config.toml
num_hidden_layers = 15
hidden_size = 512
num_key_value_heads = 4
intermediate_size = 1344
norm = "rmsnorm"
norm_eps = 1e-05
rope_fraction = 1.0
init_std_down = 0.0353
optimizer = "adam_hyperball"
learning_rate = 0.00651
warmup_steps = 200
schedule = "wsd"
decay_fraction = 1.0
decay_shape = "cos"
dataset = "wikipedia_en"
Each number is 128 + 32 x the weight over the matrix's rms, rounded and kept within 0 to 255. Layers, rows and columns count from 0. Numbers have three digits each.

# layer 6 MLP up, 1344x512, rms 0.0353, rows 438-474, columns 0-127
141170092152118151063150093178093132156145151115182159098114124108103123161126154169181150144139073138131091186095151114230084099111120117111152146084152138122152111108151125130166152130165085094164157142172134098095152118176131114108163137086159110164116099167131137126092135185197162135155152077135177133129104203155139120065125102086144102115162148073152124136117061146144113145127
130143096120192103120157129132090140124194111121179138134138133083112100110110124098164106123188149196061083157070127154153111181111134127150166114073105115138134100153158133119175136091121088052132118127115177092160119160164098159160150144206105138100087090104074116136097164124126110140146150137075126167060103136149123043172108090073109171100079166211154108156125160115206117151179
090108124151129125133116160169138139137151124112163101106116154118171090185131176092128140137106108124137102130136088150113108154060122165123148154141167104144147170081180136168099122124159145152068102075166107148127117107091120139104176098124137137112131154078166198119149140116158133086178118140121099080118098143135090147140126176132154097105155085151101137142122095155122111114162
150172117082145131127144128113108143123057121160132126155170159094130119114183132113182135077137150170077093073113117177176155073089124102072131157125115142090077060102141088087122147162111145153109148095114193147119119140127069146132066162115177117142108120218155132142124102147089110104150127203119146188135121178136190124092089135106149177132122094122118176157122094165147217140133
089128109126119150185138129073094104148126151091172147179071065201128115160085104177117100080084161154119202138145156110113120170118057109152137122152112116117140081080069106153180115115165108114129157145161169158097129127117079095111160147155084125140060088116124153100176174092125116168145130102078125120109154114138099156124127104107059131120147152141073092093128079082133152166142
172142116123088148107096115141119112129120151148084081095161120172127126135113126198143127106108110143131105090147166164137144132081128140141158106093125161141086176172120143195109085060140131159146127139127179096085113141147153090092124137134142106173096141123165121149091108094121191126044128117101155126165158149134078179096087161137142123138132124119114168130138128146097128162091
184154142141175093083126160102166110131094094117168140095115129112102100149129077096053144055195172142133156105129120159050107075143146115171167142163147156158178157108140123104161071179200118117125145136114082121165168083076140159114062106104087119077129062166168116137121119210128130112171136164133180067097127165191120149102140095123146137082156136124133070119124089153153149142095
168110125155123133112153136120162143146173126093096157133102145114108138129112081133133157142068151130178144101136150146160160130118067100099129145128235155152082104183133155170142162171133094123067141126148086134077084108102134140119125096146140126121055084147116127096189129093138120171105109125115096157090100159139083164165166127150095104146134157116097071144146127096064137187137
115146139144086179172124096133123114066157160121164156180090104077140123173052161134159189117102176208148085118080111158086120123167131102090117094124089122180084114151115135120184128148197112113135049059143142157123120151132122167152105094105113101119122155108132120174115147139155131115130122106088132141097138080102124121089111154171160107096160156123099126154162124092107089182150
127082161134158152141130148121132141156140156146117058114134102155130104132107119169158065142178085127152068136102146104123139150122178131100076126104109089135130203167118127112173164185128135186136142149175107127120141052085149118096109118141175170145059094104112143113106119129100126192117124126161146118132161117122101137123203109105108125121145130133097152107135101109182133133156
139154145092075099169129144139093148151132081175114123128109108165121141153140113166160126063057122111117065133153147118162135086128189149160151110108172070123123195097179145161184141074131108117149151105038115151079157098153100196142086114128140138093120161198100099123138143158166100157166086149128163098156081160111115133074126132097131120145114223039162132132099107047135143110122
177072143157129116164143133108094153128152168085207164127095104129135164149125146141074159117106140099120144117141128161122167139133077091130162133093131150192112122147112141149106123101169163127156111137164139109170089088118102127097157119112117105140174113105101118141108116120126133072117138093106143119119165134134106130128106164164072124167135095126163103166210075142122116060127
149122179147183094125104152148149091175144126085131117147110095116127137096174070104123137121099140028128114125160069085167111092064115126116166100130138130150116116155125094136128156125171075171189156092108135128178084114148141146114080153102148132132107161138079160177118153117149091106119158063131118109141133185140096112157110075212132156134118132152119144146136160107109116147111
178184162106125179065157141143099138122095122128103108115164058124120103121139155091127113135120129096189122105172106167116105095147112106157158101100108091052130153192143222091131115076159142094220154167116133100167090155144135125142097129195159106085124167153139092172111162164054160138085131167093117111086104138089084099158094103111168082149089171131113038121093159158111173085183
135138106168137148170143156146104131140065083185188109087079141133135133115105112124115054106125163135087140168141150121150121171130141158151116113129137096121146097118159125167171155110140096067207148166126087116167155149159089141143139132150146142072083121117132151090122110104114169151107146144138115119173147157093150093220154171186148134116119134104154131115149108139094121118094
101153110151092111143072103131078212114082134108093048138180139101125148163103127131105090129110099137096115143142111117105141074085195114085111118076114130083124096128122204116153180165118074081141123171113163123127120138125182138156108131134099173076087110124116135097102122116146142137139093143167131108137167186109105130109189115101151092092152072112141094117154136112096093082119
174147113134180125067128111149155140129145075110098165128143123154094084166095108156110175129147164163155114139149107130135165107165103072147145124109112144163100166152122112094195149088135114119070113122119102062154095128135110079150148098117139095145114135134129138106170148087164152143105070109147097114136108161161154184197130066146152100058039108197113108160087125195106123124161
101111142098092159139139097110097130135137173124162101102114113117153183096123172156157152121129089158097135133148120172152118109088174109087107073130112151151173187132195133096114138167208114133142167126101182051184102138113142152095146160149133199150122071136109133056120204207099142179111177131092128173092155148134076197132158117095065117089143158147132118136142176142100164096158
106137123098134118076130143114055165092115104163146116143093097164114084110167134122098212116138120136112153115066164114152151124156160088147125144137152166153138089149148093087173086093117086085109082121103134135124134149139113118138117113112128057161119114157145157068119142066100134130105158161106145114119156090161113135093151074149152183130147122086142121151118185069198145106142
175157191098107076055148177096141162099136131157126098084089022109123120143088144139148155084047138083087094143094159099105118135100146118149115115207163111117080111152161121142072131081147118129156189143131118080169146159110163073159128134120074130092110140095139189114097050156089173144112059086166140168125140149160190158094114121146127129123137111089175196106093170134171086124099
160147109146098102134130134171137115084139142152178164066137153085134197154118085115113152141104137133167138140143164114143091111174160091146064149133137102093117160133172112120142131102072090093142099126140146130110131152127175137148103103161167062124157099103158113144178135105131195120099105152097133109105075136148124150091097107171177120113139154126128038126127192105081145094145
046069120116125106210202160119129149151154115131172138173126083158134104160109132119149143095145119123060153126091139109154146096116115173178153157168096131118123171097104112177207057097124167122114114121105113116142141159144124119104160193097133174117138084150130084146074152115130107107144118087143131189135134138167070135101113086168099159140094159080192139116075090103114155206102
129154106162130121158121125105112072107095195162134145127139115079164161141100157117142109111119117200103089127095109113128179151159119062135031132112090117181110059126150155185123111126125130125111090048090123150109140129152112085138155120126122105128139181122099136072100111111124110096094095084189135094118119174167108109159058106143106067102149073122142115143168115105202110135111
110100125098102134146113188196152145058082147150076145174107119046142085124154183133113085134134152121110131136135072183159144147115118113075157195173113091075151123119156141072125100156146127112140102119192089137138067071162144135114134180155147081109140117118086143133078108155046165107108092127159131186135136181183155145126163127125098103126122085162195171132129120161157200056141
202136130132166106165083155092151091133111121086196164109140123147094094147172135070128125138121087111140082160085083154075132123143088146113129123199132145166207114135112141079110152135123106124112086164144129131128159141114176163112065137098132093099173125118164169129124115121149138117145161072099158162132131145122156169148110174136171118184152107167148124119127117127155143106127
157136081157137197136155159112116213165065119147132104090158187180138130152165170156094142155070118111129147170111106117115092098052172105113121144113149131137156141158152124157064095172141100175143188119131167144100141085070128175146117134060151128116144112102071102110186139119107108138157084139127119096093164122173139172150152130131213186169120144179107110096107099062104062105072
159126185153163098109114144080157141097112133142054117169089118167138103110131145110165152102108145136141097134129197153143098164079088166081142158158127129153137124150178121078103124130119070167093175131192116124132178119102134130179093125125140117122101153178161110155129167212163183088138147100142090135166047069089180143130140079116188156127171133137102096127163125132139099097168
073187123077106090113123134125133111150099069128163112185089134136161130153102113121104101146176136132170141137179153098132153171118105133087122142167115117116169102127097153117165167138133151126154178183090082118144181129155191167143108169116172100116144089085138119090141089137128164154172117173128183084074066111106124139212112129135167122144127180134134128127175109131142165119112
171114116073124134083129147109165155094139172169108140146103153132086085112091159135109138136126130117109136129050188102165109123120131115155163171142163179146180124087135108168107134117137122162145158108207169157149110238213132113168133131129106086095150073134078076115133087138147150120142125137103199167144135130148129085166060157119168127126152100131134161128114108167068136161084
170125120121157132125093104201107161065147158110045120145126113120085100121174154128140143102098126091149089211097137125162176083080123171058090134128118082094123130074123194093143102096228140112135052238120127069148100143148143088180185146220137175133140147125150107161125115150148113092150242182125129151127125161142099130098091147132085098197111097100131140054132196133157105113140
134087147132101134159101118067160121144155106130155096107086114110105133169136159057125096133154141149142101116091095115155111144137098193136130140132146117126160139106103139150113103139161111180139147159130128091130081125091101100141173079075119095131157186095172157156178130153133138154090126153107124099111174138146103167085148140197117098159113166049103142184152042133127127063116
135124134097147144092106170133122163126155095211151137090124114135110077106117081152151103133108121121111142141238119175034151151148172099154107129151160136134192094110122170166152114133104140091171143136110109131103118124127105223163083119145145086124096085126142146150114100071136104148098163159056118070135143131182156128111101132068162125162158131123174137135140125116150142122078
093163121098149170107128180139135166113137151113180166082040084152147113125112068141124116164097099129105154164098149136141135180079131131114146099162139105091135092149154138092110113097106136156174106144135119097158146111145173121081194106170088138140131139136164094101113160122114162107120088132070167178120162127104141125180177116166105110093125175131113129111134142122127127116126
106157176108077081110113096108135109191108173084086122073118163108142100107094112089111116116165132109122090129127107118125184163090142085134116140105161117141118170092094119122174227138178160101195144071109103101113098098074180118142168129168141127116160144132138175132166145116030150128100118069150144175075068139073110132132156202104096120080094125111148065101061133096110157090168
145153138116114151172087114100165105180136135128154116190193153109107129141146094179111091173094129195108181110136117143154165148161107143121151143117153195140143076098113107126153181145120118096109095143121152123084167138078105144157145122086142128110140092153099148076093122087159129100165135150137133170172154134155137105146104158123129161157147144080153119118098124154149095165173
081140127131128134134088171087165191081101160151115128140141148154131155090106135166145133104144115178148161090110102112113121170099141067106121053139118126105136121146116099150138152161108129123088131129133145119086170083136113153112114162122121106131131135154120126117120135150114119182130148166111078139123132101129150044098075139150181155173155146089105127185123099132096111153139
078151089078102110134136117114108134140131165131173164163170155108100152219091135113164150189137132144099087082103179096113110143089158125135124061140150109128137185110143096101136089141102124190165145128102149129158105097069126125131111167125156147115077121137057164175149142173152083148075143144141118130160107146124100125114133120063097172092163108212151136151081104025136197133167
# layer 6 MLP down (transposed), 1344x512, rms 0.0353, rows 438-473, columns 0-127
093105171158127115103153121148108143099167126171084056072193152130138088082127123103086069080167143135136173089196124224053155159130162173119155193160127132131121099165130141147099062153127144132167099182086131129122152165165098104142043124084120204153119129161141099121089142099130120105161079100120099172105099090128086192187150139135075118125109106128147172141138162151103112155105
124182196117140146112133110152079124123158126115155172134172183145154126112148126142190129111145143155143208147124146146099113053168093093179122158165114161115149130157036104118174191086173138119128137160120117176152120081122169158155096151130118172126197126090093206134153124153134159114120119091154065134104071170126099113104133182161165109195170133102116115060171201153153154077191
083063108123131159122134138125106135128137144207112187155144125141088220100118111131107068148181128124160129148132120134122120058115146074104143140086130151088221142124125168110157087096144139091163165186129177115166183171183123117132100145139093101127111118106086087125148128156059117171083148144143087158114105146131101126125091082167185109124060133075167101097111097086107194105108
106089094159092105124142216099092086131162151073171125153111091127160092130128132131108168121136098100103117122118157095149083165127114159108118167098131144087160194126121149093193119086124127138149071130143095142132142149152164127136117153099099116127124143076114165117128147109134095130088131080141102052150137108123122134144192130087139077156125167144170124116175129109099072096115
152122094134138087115069142105133114187099102108134106109175143092096131128134131119163138146122106134157086127092106190130129089099134123117113145146131201150112152187095173059093147104178141133128116087158112062126117123141145176143109096133147144152176167077113151144118110150138122133126131170165132162116117100177059072173096172119193113140116141149144169141122078146112112101116
095128136139172119161172125120148103144141090183146149162094096117125138161147173096138107153137143161060086105131096056133077106155130123147138172138126113162161092102106136111112139137148163105160149190128146173132120093108062124138119132163074146154160091103110129102145128151153078147096109100135158090147081099213146109087136120097105095128161138112108175158137152099139158100158
157136164133153164095119116078088197139183101142086162179128136135201175107109135188087127145098128116114137151142093138123098131131107162128149055154166099046153070136123078109159190193155083124104100038143154182157064099108187138059106099135135129118133157154129144109128157095140052149114138139086152149148075141089099140151147116127128123175099109141095124048115172106128072150144
092144136123129191119123147120125172119085146165087103118130108094128113141164138101129109153151053125053094112077172124184132118161148147154072112155073133130161159131130128101113070062139138128174137128096138129175147111102169121103133151119069133124183166127120120197103153137088114103137129120160167098188154142066206079122132125111138127120106097139148194110092152128201169099159
077118073130126102077164168119119162128101120136150156128120210131116110111194098081074097079126137084098145123117141136164174114144132133196157152146169126111134080083196110128105096096099151104114165075116135176113137051143156122138182123122121184107131118140152136080165107134122125122135156091121137173154153072127157121166070094088147152113129110088196127099087123162136128118120
106131176159124133151171169110102087090120091099118109170152167065159164127129140124107078113169192096161149121155097192130164106105083150101096148101165169138153113159091170147103074045076144059135123108176185095106110115186161131181183160079184168176153164135119079140229143108146084102140120199142107087093137116139150114159110101134077140132085150112157116161128118142102165127155
097133171155149093140132143128085091092175123085105128190161113100163142176204124217138127146114104098145081108087161118142160142121085100146134106106143100079123126163123116155080115152093091094112146092106171158148104184133123129147092117136101164179102154127090144129158080124172156107146153203126175106138074159082095114164185097190079081070146127176135192074183113119121132150068
107185078120136169136074079136110125091159078103070141139150148156106098096170155099131087121172078155132075146089170111125169159138121158116122082108106101139169135124165123157111116116078121192126161128116167107153123167127135095129082110086111105080067110146110197085137126113120127121130089103061141154112125132157147157103108090086129109080111124115138120114097114065094097199102
149141119130085082117182096135129142046129156165090140075133168143150095137140172131115108141126061158146096150072176113101129096158165108094095177152146088117153125127134095124101058100068125091085105155148089145114128123128123126161176085166128117139145111151148132075126099153136171170120127158147145114153168107112173177079141150038122131150103139127115125112146059135170125109101
158152137102156071148125108087168124136144109141106143125127176082174161153088084148144138040106091099112107116143149103123073164123175143124106141145071131185137116083152047126082141179163172098128102102189150183140160132132083135067130124152129116148176097118150093071089133104158109105125129077132122098122090139161141164087177138148141136104157120084124171126118104118178127111011
121140187092156113105156130100138101090119172096157136128125179099113118123161081126140162144156108108148121121137105112141116080080163124082157203130112157136101085106092170110185101114118148177094111103133110154068080119143102164106105103098106122161091192145105153133123131079194111119143148079101137151056071077187106159103106141100152100081142106116108132180107129165216113188102
110157146126140114108203098104105087124101122128152150095124138146144142087120130109164167146126141101206130169111173140161090143112086157154170134120104132156094148140147108165117115069107085160153113150195098134103141109090121157115121092131145064112123130186114138151143138098154139094132125129154078103114118093123121131072141150134132125123166154079110142123126142075141176142133
123121157137108138202111197165090133134115176099116078048160141100098134108208080072087125129138107099119088133125146133115105128116099163145093165118062086098100070137160143151080116126176154159146068167159136096118156048181124099067110160102142131158112166111162088132083109135053077145166144177104132105134060141102155120086135096134167180181169117094167130147168125085116174138131
121103121129116128158108140180112103065142057145092140226149122165117147146110089138091115112187141071150157082101129127115141162150107166099139177093101147135134138143104171149131107105151194112148178133060118151127184149135092176125115101130155076080112179141144132201118139082147113123097105141153139058099112098144152089150103106218174136100160150109095159101133090104151101183087
160152145134138094085146124161133119212156139149107136131161124113104099080155134132149177086137087105194102179177148084132056182159116132174159135125078142148110151122095132186130157130134168118169143111126154045125116168133103162166157121142173138109134118154169103184134075160187149135122115101086147140101169140149126068120127167091060153173105144159120176162140080201092121126192
157097114121126149117114089126128113120113103111135169183110141160175119131117118147128160142169125106174174099164180112084162144153155112136099076186112075115166193076164076143115111134129132119121104130100064174153142117133141161115174135099177186175177120100094103116148136135165096092113181134071118160124170176175090106076144129189116096151156102123094076115128097133080139093122
141099144121148128126133159088093127131110112116165100133085114127117067099089154108117120119127130169090155117074035113142200143134096136102180120150119163150139074099127172121107093177171117169087154174095093112162146131105132119117118166119085158164135201094106123118072106136102072125160136118167096075135175125141127100117108145100061121145076111132127140127155116101177112203151
117226110126099115158107143110160101074129110094134142116105220080157099178141163134155119138105113165159146163193118138091110121149137069076131155154104055118094137181113181101122168168137074119170161111176107193147194132084136122090129106127110164158124128135144118128102143123153114112203151101071155125119126135128142134094107105119157123100104133118139127104159183120152164112145
152136043118094217119089126194168171101126109062155171171178154160168152162131172147112163169089121093126101151107129111149098107117111103143155145113166137183124113090108148132103131101079133189130141094201147203129148075109095118145111117091121156099128157144086144153154115158161127135164127108106197122137062079108115154162163184161093177162124108064078107138104090157146099088138
153106132164121165114122149160077131163121110188133156108145128180095107169128078166095163136138146191118135113180112166148126149177181154144132097124165150184111100145142103150140133071148143113085133118101151135106173130129078117092183073067137144128127122125167134130144148168147206115145107111099137110102081134163125110149048113104106140080124134128114127090189125107106059188172
102137142143113150106128093191164158111109098132107094110083126149181105133153145117095126181139129098106108077115112158188110136053120166087127100110119106119107085180182141135103128143165131063138147035126137151173100127083098152192078091118081174070140114132107098077151122099124090151061119136152169151130146113147176127119186101079144128081129123161150085117173123115145162128165
189089171141042156124116191085093094064102115109131118134105166133054073145120109140140137142128095065136138145121065064166148166163128131091168100122120074166110158100178108138122130137156163099091100162113157102109166031136139142092150142128122076201113157139134131105077174157150141140084192097157134121137121170141138149142131075148148092135149096121069147077151133105107121196129
092113107091144186128117122102084105170181176101194112138088102105068108176133133179056147125184136163117121147119118129116135116129070103086180145166121131142117121170079127122124152122127175061090122146057196068152099178152153132133149175162113119078151101096148127119134162089120083177127184178169130083079114136123101160113099192142120072157116197125148146148088141224077072096160
152119108164193134107131098175100153111166146135151163079048180148162120133121145111097096154104148091100103101169182174060173145121121104130124135088107139188091166192089136129135102092137147106124081120162121173136085168101099150156140082130135141118125145160137135079152140068153078078204131093134070170092141195098123162171108139141103127099176098139101117110139173117099079079136
123109146163165140150129137115143115128083112073149069127124070127086119138095104138149123116107192137132129131190079155125118120121161147123157140148152177110109095180061121103179124152136141106069115163138132119056124108091135176023136145076120096103158169125090159105183140120109131132089153037127132085163088139141206179151160210183158154136092166162161183092118107142171131193118
147139145144107150181082165119074155123089169149234115136082117162196160144124153122115122115121119176119103162120140107164115135115047127090090177145146099139121152188106115156140176083132058125095103106096112124135153168085132141145112104119153103151111105118058097167140069100086172076097084162178183136138149110090124137151191143142129150136127190175173082198159094078130121121179
155159122162138119143162110130181122120095181117152172164131137156142128081108108130071154103118088119161181083109182195130153186097137126139158132125087153188115151121181127138125182130179110078155158121116061145129152115132164121139092106130059101140135089104131141092117113130104113146141153100104146148149161141122141135164164075116126134087101119178128115059070162115092127143147
113171154135084086171133096151167081146165078130065090124128135125112129151126114122138131146162141121133162126100144065116096107159127182152136083139150140086108178192139137123163098137092105133102100122125131163103154114143109125085123179126144157146130125194106102102136162136107103101114149087140159081145125179140152118158165092084140074104131112116141157106091132034137115188127
099091157178124146148109126155139113138175130124078129137189131123119182159125134132123119109119125132175079120147055045100118163123155128123160118122111143155099122142112125141102137121121099091095117144120084160089109159129094142173096147092112109084103119154115100132132115152156155132127108144093112124107131098148107158082093091161164163166094143128089147155143149142134104131161
181178102153142105103123155108116142109093129132134154158108175112122130161141148144125179156126118106153099082180165148111131129169115149133131098037133073124098122131164165126116051114079181137156112123117058081107175103163127162127127119116107131134088140155175132153176118121158139125174171114088131195132165186156147121153153127131130109148131123064183048086103117093106101176098
074114144153102128102101137121122151117084124102113092106129153123076089106169089059126192173148140175163153134191134101069102123074174183146097103107130121125101147134113119136072096144125137156139154101130095119147115110083141115089132114136083088108131133136194136136145131112134142138097150135111097118159101144083138074127195077116157087084090100130150134119155146090095144110133
147130114159120144102099143172147108168110160165184154144150097118120151136125063055065121163167117113135179162149142140130108181185114155089117151170109142093159139152074098135108102099155059161106104155132100092139137162139158161141112097146164113173114171090097118107108096172133057065110152121101106118061116139120136094131147103088101126157093106151161166141121087099136125140096
# layer 6 MLP gate, 1344x512, rms 0.0353, rows 439-474, columns 0-127
129091132126096119114130178121150093080121108152074145157089129142173129138091135127144134137132054113113115109181104122121162144184127107128111115126163112138140139120143127172145150111132102149156093117132103119128153163159069129090143118114098086172162116119163135114122097135171093097118144078075116149103121099048065145096088128120123151058185093138073137121072110073132110100164
089110117080118047074149085130101119127133140094108084128139135138113167042122126165114132119150066096133048089128120131153090183111101168149136132146174079104195151108123153113160090131156176096117132108087132142154122142088096099059112143118108140119086102127071159129126124146089064084097130157152141118141088121144145115103192068153206149151112181107110102082145057100137110095091
141120093069190147132126056150179122156145094105199121120131099188142126129133141116085131138138138144138098119088096127128158153173091141178169156143122119165119141135124141140098135152126159090125122119132116199186252171127154112088083083146138124184149114106170164112124093186148106089078115074121139142162132120090143113132137132167119184147157164119120156151144109154125155139076
148124108130114134173128169138107174160086099094092109087133139174115138079127128125201159149109171104097150106136138126112179157163101136084167142054180139103157167083098146115148165150178106170099118091134119117089105110122097079112136091175095101111140077123120140124131147131156116138160131115090174159145141110098153103165145103133087108128141099121093112098097100119129139144110
151164126102112120085142158113129099087112123125094174182107118125127087031085058132121180161126095129134134153072135103133107175128126117176133077097165113132144166177115103128142102096099079162128069122078121126201109155102196144116123153124136151098105102109115155159134161086105107142107058133134157142147049131128145129140148120160109107091150135113138116116110136054220156133086
083093066107118138162178127147148173154143148138166210173088098190158174123188156176088113122128095070137127130081133142144127141116109115200164106134193148108097119130097143108171162177081184075162140131171153204139118129081181141082157105135076102102146116076082126102175124158112129140072186116126115116158093090065109134066128141126138157127123124123149145158183096105134140112135
112095184140104122180111207114152097118138115111122112083191130079116139114104113082148132154136154080126107105192096148140191116144125157157061132146154115104131133141084135038131156081166066087137125167122165146082168136132065113113109058129069154165157164052117137078108118173125103154180086106144136142093168145117173147125130139123126110128105131135130101146118097148117119065106
033109205114140097094162160089147168169140072176120108110114156183135100149151070159092134115135133135106115171147123129119128149180142116107120157102093136136110125092117149139155155143077122087107114096129188058122081109129136156086148114117138113158121139145133144145121145124144101150190116117151126151160125096106175082159120101107132140121132133141117172141110125092077082147166
145176114139120091100185122166107151118149149107190062117113134153121133108126168114084133067123112122137119107149109121104129057142079113146120137091180147112071168187110171099186161124132127118129057175193136101109137165148103110139161120088121148177068098163115152124155174107131096143119127188103116150103146156150153089125143034159085173136102171143075107198183103131100166134119
080128099125097119079149098183130094189101163069140134085101175129145108100144144154148144116158085162135129098146122128109094099093100047108137130151137159146146097192122078098166047159128167114171104059102164115097103180093148164141165157050104169113085139068160092116158154191145139171136112149118110147136155178156102126165170110187101174114174140117169135126201086109105146060129
115220128129155155110107045151168141125199137067115103141070102134091103110146152113079138107080193167160115097123143116148120115164128137145106122106101123132146150150094108197159145111121144195122186181166128154143071117152119151142156082048053076148126097114120098094144115100141193122113073101075187153129195194131147163154095113139092146128160125159079161124183090180110159127119
188142130147152157145078139168181121156148122126112104071089059124138103155158190112146141050139176140155123080047134120099100129149118070130130143127177129097129110078115115175112083119113184103135184137107111116129144132161146088083141083129132104105191184064142114128143123102162133187130082111133082113125224131149178186116058146158212121121185151118163148136117127094123114152121
132123109132131121088142202147090088087128164072171088089167161190151157148102165117094050185088158116171169130158096168137172127141079104180153180144146098170123114058100159110079122118126092137124092133106172094194069087103172104148162142102141115102156105170125171111058105115085151064083143167059135116112123115130122143165074148086087182106152156073160107110100112080112112127180
140147145140146166131165079121106108076125160099142161106105120114146087143157126089097108144139123161165057045167137135112156097112140137053117152175122094152129117107184106130149089135104141134124125101088163108158143126099052097080112153098107111154086151178131118175079112088096119123075141141127079136116108060098109117131105120104110087118106146111170066139128100095145153182132
112199113105109131119069165130120127070095121175127123103092123122149123116157166169113174090129118161124119130113090133141153163142156117089144134067173123131101171120112146084157162157106094229139105100152175141104158097082131173086134060093195152116116182125119179114182120081129025102137139188150121109167134123139112123090083134133123142114102146122138068115119101117111135170126
133132113168142093064167157110113118142192148114162114136116153100124143096150131157084149147215103155128154163127107136076117102111102119118130195080144130163081151119087053071137134216115140088128126138098194173120104110140115192129142105124127147152157153081112125154106112183138086139144125087095137159151169170187103147198153131129137103187106118121105150153081108101087090159117
090127081122114115087114124102095140098167136177137122077135123124140101082164108119145133088129086098066141163169159136156139148138135048188050102117088055136166120095148121117154137072073153144137102203140127091151095061115069149148107086056052121102111094123107152135187124136130138123092104091096151139142153201158122179184131090126110143146119070169109143130165130108116146153118
190122172190185105082117132104160103167095132195117123090126143122113100164165174080113107147181099125175180170131088174101135098091076172113146137163119144186104113174115159164156141053159140150097126152133171143116119121136121108157123158111124102088135069120125086169107147185162111125116144083092097197125122170109123112157119094135127173112168084148057153154174129091130150094145
139097143175201060135102131082109115140141116180144111162141147159139119127138180095095061098114115150130090184105139114131127123146181156112101096110128098149136189168084162130124124167157127146137153073148139127150117110051125140162137120094138097147108198105188143151170126112117099086100159114129127078191123149090141141112107110065162091084114197078155089155161145121120047140116
113121138122090144140139125115149159164092158071122146166128133140149197102098138146136175134140118149097085135113105106131112079142147175156124152178120100192083130126090097111143089148150140119105141136151153163138169159157160142085134091106133111120178172120164108143169121194137107143046129093161069098134153077102132084181126155134153156155143088103129189163062114158099094131140
130086058101152166078050114154119164137084156115158108129122181138113157112162117124122119125156148132110107197133103134104134126119115079107140112117104185149150109123138113125114075079155151143101128156116130133159133075162083129114140083176123122168135153181160127165185144182076107151130114102102059129129155121163198193170180109167095097087171118073137118176145123110166150118168
141121171166142114136159069088133158134107113071130165111089161095144115097133155138118113094100129080117114170088070100195154182171150117137136130146087115142141162126163101085124139122128222124113103133119123121158119092167143134078170182159116113098172147138161140139143161119120130095094163110115138065137118140120152123225178150081136176145095051148102168138139102154155115155122
121073142139055163124164143183095196113127104151184082136120149154128180105100087150152106084149094098083123093132153156108209110178111142127113163168140116117152115087107123127071104120107147150173106174104148083100131121141109150170120175144121122094118153125069096094167146079119157116160155132150113139105169134164168217075169130142099110175142124088146137165104181074141041152076
155153118140171153122144161088128099144155115148154152120119136115146099128132161033139141147130137130143151105183164155111088179115152084116129142122097136124109115107185059101108175128103154131173146102135133172196132140153110163073144175129140136108120107133125173125150150160092138128165080147122175143083148117169159121122168143080142110128102140128150109121130179141125126154062
124139162179074121114106127072122110125121111151113150128126125136127114087164117153109062141150130092114153136152051141124172075108137121058127081116109125131169177138107115104154121074112159112089094144148133146148121052112083087072159171129019090072135152085165142123136197185127141124146137103119153132157152181169098167149187066110134131104163107115142099173115138141116122102184
110069094131116130124123141181092171092130171048122167175159134125124129118129087191102121111142144148128121053119099197077104099144104097120109175136139065087184077127081163115131052092110069144180155140153129129110090147120113124123097069114064107064170139095120137160138085157129110097132135107089142111131147111099142129145124103172114131164144137129086182091134097130119141115162
151169106182179192129207115100094184164166164114102134124124154166125082110139185134123149132117102150126192134107143160037046103119086086158103073116114131172123166141100169191110116150112143146111107085192146170076066121156096130092112076124150115048104200179139088133185093156147090120105069105121121201137210170124146124073089090168100127120215120141100098157136124119090111093137
170123119127105186152124167157092136123121072157126106153144136145122164142170110145121114135151165103131128133142123240123144135136095081083129170179165171113119116175099074178126129177100159102134127136166140088112128043104147222152055129130093079084126134089104165104150131139145090137145064206173129151156113110194099110165120061139153129167105111147114167125143178072180151114157
080094145134124110128161122070141124101132104136137139105143139177123130132072136149162150117125099109165116065151166155093115156096138109187138076176084135118093118097089082156131160167068169126136127112092133182099073125097116203130088149104141108122111090157136118089111163107092153205133119119098114071082100109079091117102141102111136164118160136133162139160148153098173122163097
086178141083098127136122094132137097127140148132129133141162150187140114065067092108107157123153143112130141151096119155114189133103070113128152069104129190157114186111155130118156183163105133125128139133108162196190131138124120138126089128098065162094121200086127135105081149106116122107125143082137160107049140133167157227067185109112128162107113090127141160138119091164108095139123
149095123117122157109134105082049168127144159198158163085104150180160093120165132133096193157117115135113084079127097132110121209173161120130111117130166126130101112093131147195113179133107157087158123098123123118176074086095123183134126158148106132130094116161114111123148186134159122137126098176127159121097158133131131092091093129114128109076181092100156158108151086204134117132094
137076161129125194153149117150075098105163102150150116082164073127113140128155118137178092147151129125104117149145122125141094163106097130120151110075134153187104088140142106148140086107084034164119105130165102196160159090125177096101187123064033175138118151110107171138077204148105174193076161107105129131071130079101093113121176154097114110134107167089119139118151087068086154163106
182086089154143127046131097111113158162142076144158102106104124131165052120118124105130052100129114119123111210096087177224100124095112127094166125092060194128129172099084068159118182068115159166180120099106131111193078069121072125149142117159145143141162184177199139098098166085112046145111096130165085117135142185127103110199166143107153120102131128141122091191151122096171133146135
104144160118116100160064109127127108088139105137150102092130072139107115116122100136100143140171127121098143097093102134118082195138127116095165191146161194104141154119127108137124142137072120084120150133148127094205156133107113162125192115179153105145095113075134166129126121122132133159146148123126104130154131130164116101108150115083108189107173122151191174152164175121187108129118
114147140140155088169099107145151150105100138093127149159127153088164151113115114092049108084104110097100159115129170116079111085128117173157116107068123150131126194179068162148073111138090098055160124152100088126154152118121151167118157132130116119158152117130128155066125137124135115108175147165120095144108152099120099109125135067108123151134163172151088110172134115078088144095132
086135084187077094129113118134069123104158173124144187140171127120146100159137159141166113171104057120102096146110126092134115134119136130119150097108163114170090171098139074125158121131130110228122143085164177113149093081104101092092127113134148093093105135140120130121132165161159113090061152133124154124157116076113103126099105148114120190169162106118127108141137062103145103104142